{"num_hidden_layers": 15, "hidden_size": 192, "num_attention_heads": 3, "num_key_value_heads": 1, "head_dim": 64, "intermediate_size": 384, "vocab_size": 4271, "hidden_act": "swiglu", "norm": "rmsnorm", "norm_place": "pre", "norm_eps": 1e-05, "positions": "rope", "rope_theta": 149000.0, "rope_fraction": 1.0, "qk_norm": false, "attn_scale": 0.125, "bias": "none", "tie_word_embeddings": false, "parallel_block": false, "init": "normal", "init_std_qkv": 0.0478, "init_std_o": 0.0, "init_std_up": 0.0478, "init_std_down": 0.0, "optimizer": "adamw", "learning_rate": 0.00142, "lr_mult_o": 0.729, "beta1": 0.9, "beta2": 0.95, "lr_head": 0.0143, "max_grad_norm": 0.5, "warmup_steps": 213, "schedule": "wsd", "decay_fraction": 1.0, "decay_shape": "linear", "final_lr_fraction": 0.05, "batch_tokens": 16384, "max_seq_len": 1024, "doc_mask": true, "train_tokens": 111300000, "max_steps": 6794, "dataset": "wikipedia_en"}
Each number is 128 + 24 x the weight over its row's rms, rounded and kept within 0 to 255. Layers, rows and columns count from 0. Numbers have three digits each. The size before them is the row's rms in percent of the matrix's.

# gate: layer 9 MLP gate, 384x192, rms 0.0757, rows 85-95, columns 0-191
# up: layer 9 MLP up, 384x192, rms 0.075, rows 85-95, columns 0-191
# down: layer 9 MLP down (transposed), 384x192, rms 0.0639, rows 85-95, columns 0-191
gate85 095:156135145135120134078112100143137149131123072124135111106166101145139145100112121139150104131142085129145134126095116151134146147166100096154100127172137144161140144143140172105116117100114150168119147108134150115124124170091129133140130121134101132112122115128117124148098092124172126142127118122084160100152153129110111094102164119106134132147092158157121135135174119155117114183130135112095135135094127181142115148119114159140123142171150063184146110061129123153109122145109140155138156149106146091163118133200117137139148107122112127139151116154079144166138140081143099112
up85 096:135150126147168124091142135152126142113105097144121148130152122132108154078154136115117101144138085110091124132095067098182139146122132118126131124138130127109139181097158140145105121124121174120154142129072103099120143119160144131138179145079125126110160146136090136159135100157128108162126109125153135108115121153116117119111152127136122164140121144100145127158141105154100088130156116108129105159104126130138123198172144126096098136145168086140208125138091184120095157133115170136121130126137115131139079133123124084169123161144118152109120127119118140169126127090138139125
down85 096:147120127116123120176140146144150143139140169125089137170073141145106118136120099104141146174104141136153121153119162126083161157164190153151063107092157118134166077140093119136133105126095121134121128124149167120133130110153089123144149136178108143145119137146147117132101186098147124124157154126140103139175102102124126132138103102114111142161134109148152119106114175115139158139120109110093130132116117109110129116111119078134098102150096130104087126134139155157129152123097103119149101138116159155146074158099104161136121088127115109129131147139108143148079120114085103100
gate86 095:115157099184148131106153131097181112182110129154142120139110116142174113110182136128095136111168132131121107096171086151097072110104108050125128118135175113165110114143140143084130129130120167107162125140111168121136091106124134146120109148095116134116114160131120125089139139134106121077120127173136128181139135135103088127133153134134142111102088113148115156131114111118146150131141126134146105151101103121090119146141145141113112115113157148152099157131133137096118107114165146122143137132139156185095129128162121115112153142063111159144101116113126081135133113106153127106
up86 094:118113172106097135117159127109096149103142164088162124122134189116080138132118112137155095141139129150126165151107128127157141112146119186149135172151089133138111164148102151136097154120147106125127149156129139145111165130127141091143143135141107106143127124066121141134131085142105121157123139103148104105147113156126142152097137067164122140173152187126129127123147114148143111164148116116149096145158178131120140140148084124158120090147083135118146088120098111094106121119115105130148131138098075078136125135144125103106097144177131084121135138143149144134095151166149135154
down86 091:143153176145134141125167129107143118168120114087162119136139145141140115101177152137103136113146130130133116127136102132120117101092140099171150116114169129158108130155115137078135132128117124075139192123142132080133109137085126155129135116152110095147113172078140113110158162129113140121085085138134125139172134142090080139117143068130132119124131123161123155131136085128132154176133121151107096107131148117107144105161187120131147124074119164132109140149148097063103140131151145116157164130147123190098129131129108128134130108134114159130091152131146094129118132148137147098
gate87 100:122148169157119132109163155158118154142164153140158131175153190123136123147159103092109133124113124122142176130095111115110118096079148122159117124115154073134121132129137170107100165102135128109126138153106112148154118169088125120120159140120139100125112097118108098140118104119147133112122082130129125125130117112104132145082100115145129136142123102090128118112135121149164129122146150152131125168117129109159138107138153125110190111113128147138132139162098145108102079155143140080088169116134167097095159121122181158135116165081112095120178103112100095108118129122176137090
up87 102:100158206151127144123156165117128148114173117166140143127136117105078097116140179118175152130148112145124165134126150126126126128104121147133125146147148128129123130094115170139137148131164134105112096105113130127155112098167139145135116142141084101150137111105157152121162137163118150104131152142154094127111103171090139141116150112144078124119113102084073098145114151141116114133145165095167115079091164076159151108112107079128139138192139142123119147125127107104137146121131144098130137118113072126096138127152113099101122154134136150075143134145134118114125124115097147092
down87 100:124116116148144111160115072119131143119133137114131092069118152149147097123130092137104112145066146140117141137109162152132132099144144086130131131097057108111129088163173139162089110096136081153127145144130114146135093128117115129120107118118135093103135117120139128101092146117107132117092102141127120142121185124132130160107121140103112132178164127129175140132120178128133119089073117113129104141147139152098127084118111166136152110082138141133096099157144132125144066118126130138118107182119150079112110110135160126146131132124139096168113115096071134133139158142102141131
gate88 090:133059157095127136088097130099147159109117110112123155133073125090128121109109168124099117117119103146091126141173150117088138153148169151130139077139095115078150154118119108141163132102143107125123160159126144095145133145085132103137135183099158126173098131118164115159119138134140127121135141150102194119121138117144089126141160135099153121124107094125115163119149118126163144145176118146140131152083116143122111127147131121181135126116143117134140134132169114130110124149097163088077129115166142124101110154154125138149155079109132154111159104142141133108112073117124112140
up88 090:099144142129119117129124128090119152138123137107133133141156083129169145150132085133141145137133151108138158136128126168148114168105118122146118138186123105161137129135139139106141172127167170069132097103177140126128111172103108141155124113120166110134090133101120132115162120110096150137120162121075114130144076101107164108159142095120138127135093131094147163125126089121142117095135116129100138123130135112062098090099111124103163114128121086142175118138166109080119112136151127135136174144117166125092104099104118161132116132161129139160161119121121112131098087080119074135
down88 090:119146129142150145131125183171161161098158117184096111111112146151087127123190094150150116104096114113161135111162096131122115136163121152114141101123154154118116153111035161131127130130120125161128091102141105140127118072148135114113117116118136107103166126139134150134108137162160090147140096142159121145117128140127121100092109165139119093125188156155107086126160127121079107171137142147098112142133125133134121133149149115146100119109134129095096153093151164130098137153117159144135121117135138143125122125156148141169165150114125090127119160119097138113151181125159144118
gate89 103:131112143117152157098107119106155128140108091136145131167065138100174141101144154170096121119082130160150095100089144121143148152138104107129165154117126136123136108111128137111114105109139140145110126085135114109142099125186128132115107119149121136115107121131122088142132076069101088140128110155140130096115163132100124133122116114184139134124098143145096145126119109131120097163176108117148138112157098136123130134188110132139102132127125124141131116121197092075146170140146122124105123148116133145101083137143161130142101127145119131161091088143098091139146054133161130137
up89 106:142062158169141136148113126141111052146133071156131117163085104161119129120178140120124109072101137153128123141127183144098150118097130129093134152142103110106124105093143102136122147148137144178133146120143147123137134141157116126134115096162155106129083136167112109123134089089136138136119147095124115113115167128132120124138146135155146151152126113064125171143167112127129134112108140118134190149129147139132148122150136105105132156118077112113127110144081140138104124136112125089159149125163164144115129108122168115148093117178137098117112133130110127117184094168137126120
down89 103:131106120106144105133136081130069136130163150136153156138131146135100098165094139099102130136135123110117119088148170128111139148112130130113132149116139166142143055128187167171159106113117140135078140153151092149127144115145124163079119125174139159137141094141092121102099158116146142148100143114147128138104173134107140106130141138135126122153132128134148130152160100092129118101105136107160117156137147143148108132151096157132146154121177106084106125158115186118141077155140132174170093127150116134143153139166143132113134112109111164115165127095105098097157121146096119147
gate90 100:125149140136092154087136134148145119107097135112138146144146139141187142142100136180112139078128182143151169126146125139121097099105116104143140089124098119164133140126147114112077126103148109128101122163081105120150159137104139121126169122132089136143140169131098087135130139135109078123136052131104112143132083155113138182133133092153108164157144132150069127140100109159144134113144140122094109104127117125134131130123157148161096105168160134136140128117153098159137150174105158128151135153122140104067122135149136131153173114128123154097127123124120098125088133165131106137
up90 098:127087114183147129136150152100138153152139147100149085112107138140087136095136114067137133134120103133124136147114098122119137194159165131146089149156156136131105114143135120135142127107159167133132141175180138156130155157096073139125135096132150118135137109107171167119139117136121172181141109099121090117130139124123144121133100076121175107129129138176180142128125172132137123085118147138133154159144122073101106101129110137135105100109124198120132122100122181155129098085145140143125118130114145119133133087108123138138137131144139133151098128117100139131087136110097130106
down90 100:105131132134095116096154119122107116101133153160143141159143143155147145140139147179099113133138155150136142119183140112122142109134159149149129093085134139149170162156101139114100114153130125117137105139100121116120133109144110112168133146160168110098139132144122099138144165135137083155126161109115149121102117142137165160126160171122128120080059150124110129156119128155124142172126147160094116127124142156205120133102169127156138111156164127129115135107102095127160147160114178138148148131107114144136158177152129163122048100145102132093165102165132127115149127122121106143
gate91 106:165081174142129138121127149125103141125154135144161156153075123120113070131146142145160131123109132137133120093086112083147137103113127099153107128103140131169089145111125114133095186117111182142114194137148129125093144160163117159097117100164129105140193120122140146148107124134093152151082139142125128162146141177124144083169135085148120159121099130148100088148107128090138161122118104165154117157114171106149110135163124128119116139113113123143150109140119112126149130157129164142100143138116152139135164113119147109155118110138100166151140144128171093121149107116139115148
up91 108:126110115080087090163118099152124158099133156115110103106116118145136104162175114138130167162132167139147095099112132120143166110113163097118116164139166151134079161143117087139120105147097129123163088131129101129102145129076111090164144145136128132140112173118150136088121153149158134111120120120128146174176132159098114132111141154101142105113141124147104113114180134105102097128136166145118151132111136139123157117117165083118110150158106131131093104114115108136140081129110079137120119141155116103107132127144129137138129117089145149113143160116171087090069080104134141149
down91 107:114129159126108122174113156163141112117107107089129144110164143112107147160129087145112134130137134158142095129142126062124127144097119122111140100121112134162112155129082115113146130148101143126140138118082136125136114109117102130125114113079128153104171179074163127089130140166172136137155103123144125158146102130141139134126116162129148155133166136107082102095138111097115110102134159186051152125121104144122113101120149127102121118125112095093134113119123099129151056119127127079101140116135123123143124119109106109153106139139132147064145154157175099094122136163139117111
gate92 102:112086094110163167195097148172172116122138139116084124105118156078105166137155090114152122075069122113114113133124135105140130103132116132099132126108133135114170111092130100106154142123127116115132130164106135118144110115153125102145138099127161134130098094155125187077114122127091120110145125119176126116126135111151104117127148174150138106115122147166164157161141159107152162096108087108128098134145116120121123100126152132128118140094112166148122190115123198110140109127124096151144068128141105128108142124108149111118124110137147128150120117162141090122136139128122099100
up92 100:137168114127129141135104132077089113106142101140129146140165091138136102093152107154148136115128097094131117111167100110130101099139103140136105128108072096137148158154161139069092116085134124144133100116139102115123086096128082097118159092126131121136122111116090154130141162118096136111101113122079107138152121143131117171095148160122119133114115117140116147131143113150107140139138121145119072143115143148134082147138169123111150145129165132107124130139095090092099125182178114107172150097145181118138154082139140086104131148111107108148150125115132119117158072107125146158
down92 099:144108116126144151143097129163140134148111144143136120143139157089119119113094075156110141139150130093091125146098154105171120158145125152134135064131139143116141128112064098163107132121095109089146144118121136130159142149143134112136116102102115115162119157167139117079108137132149123084097132143164151139103162109122148099135140127126132122132113111092122129131116163129139121135108091123126108128128086098124130118128123165136096130125116151159104187070151143154118149109058151157118065116122077154127140137168155144153127157131131104093129105156116080196094123133118129119
gate93 115:148106119143119141169126108149168100075170110132076119122122125111140116158139126155179113123131142140119083106120126120171159117122156095155097141081193114134129139128094124102091170101110130190199121120147111146153136105135123151118142099124093127165132138102095171094125136130162146162125117128156135139162153129157101142106104139147114139147134115126072129119160157140067155167089130104129121108118132160098119120125089117128105102097150112128129097100119115113181144162135125137133135120149098134140162142146150116135151119139128119137112089121109139092140087097125148127
up93 109:125145146109114110124168125162140117125155177102134136128134141113110148154075085133114113111108155151151151095106117136166124117102146128104149114119150128128141092194124149104113101098123143132146108124136139119148122160116106123145163130120149127137112131102109160120132146111204119156174122102123120178142100155131102097118122163151126074131133186142143146103135137089142120128152174139144107127141127112129180115172095187100166084125099099123088131139106137122117109111140114125135107104148091121154167082120168169108140129100125124110130145104118151146152165169162117110
down93 111:122123098142142129115102153118103151149141130143174119147113128128195090120123131114086125136130111106096135144144149095073147132137119147100185127172102176131106144091170168146141091145163125119138119118098143095115123153119172147058100120128142139118169148143192122132122137149111083104151107154133125127107138131121166113143129102127158108118116116173156148120130095112181098121122151137126110181136115109150139119119145122089126104120154123185154138145149090120083124085110149105137145102092165157123126121111097109165118121106165109110128114153153122141103129131122115140
gate94 110:119106172071121168147132115119127074179142101135125131152109096143084136119120084154119112117105137156149095096113095105169166157138160095150103124113160119144147099160099116096121112116105126159150124118140158110138113093150146139138157101117153127116124096142089156088162155106142115105148134114150121141132152101158087141122101144113132123141122134159167122124126139153097135150135088115141110117130147139078125110137139145096120069164104108134070066143127155135145138126099045149173117134151132119119149130153132133126153121139111114156106112106153103103120097141124120145
up94 102:132135106141146104192106109104142170197150138156160123119123097119098083159165169148108123124117116093094114146130144150114131169117119191143091131155135120131114144141123137153164126164109115104100101133117085102076144135141161147122104093172133117122149127097151116112110135113131121154111158118151140145119087127113130089101140148136176129141132136151131113105111177080138102119140135118138130163171130069130162111067129132163121138129124117121133126155164142140148130120148115125100082158107135134149152121118105099145097132125128105138102132153110173139096133175098098125
down94 104:120090130107119089107129142173154123137154184134112142120161147141116159153151084117129174106141187131171115102104082129143133127130137063101116157120110136088163142172128130085130112120137166140107106115169144115132136123142135127116146085128133143143115153148085127133164119082113087108113148133114124126129118154124152149114139157149118148113115149133139115187145128143073115162142135084136126102108125137107104142166099116160116135114100116104117130127136110157160107136142161146130174114129132129137147111135120179128165117205122108167113117082109098101146093113114144140
gate95 110:135105138105121104125139128127116171119158108156122112151122134111140127094086142135138094134153116124126092132131119133150139110114123131154101135108145108137090139157109138069122132108100143127124141152159130181112147155132124116100149105151091124108135114146139130120126139106141102164119159089098115146179154138132146150096130118142157122124132168148110071093147126091154153142144166128119168141081132089180088151149141107120140076117129138163084064130142130142121118169108108113154151104123156125116215120165109126103122075078126108108082135098127135115102105111135127132
up95 112:198091169081110124105109153158171132131153127133089150139133144115097102130117144135120162160113120127133123125121155151106168120106101149102182109182144113123099103121131124136124123101130130113129106144150107118089118171131125135132140134103159151143147178099121166144096176135193090142103106100138129144119155085120104081113152151125154134106201135163132115102086157125155102142130142139154164108161118141109172139107141132117103140102143091128113095111134135127121125137159129085071130113125110134126142154150173112106135117106174115107140112139113137109108119126119151130
down95 106:148113103131137128112135188144096111125085110103144120096073108100141154152161108114128128127143114144131151157161109143141160121111082133107097131129127155097171135109116127134108137169147103125076138133074106125145133144112126164122097130094159186142147157123157132158135111120134149148090137164133144155075084151135155133120139122140112110156148121124134132141109132145094118107112112119146151154138151118098133142158103155135107193142173129068141129132131150086148110069125105126102078132117141134143118154129191134137174087121118124123118113142077119093143120132119098131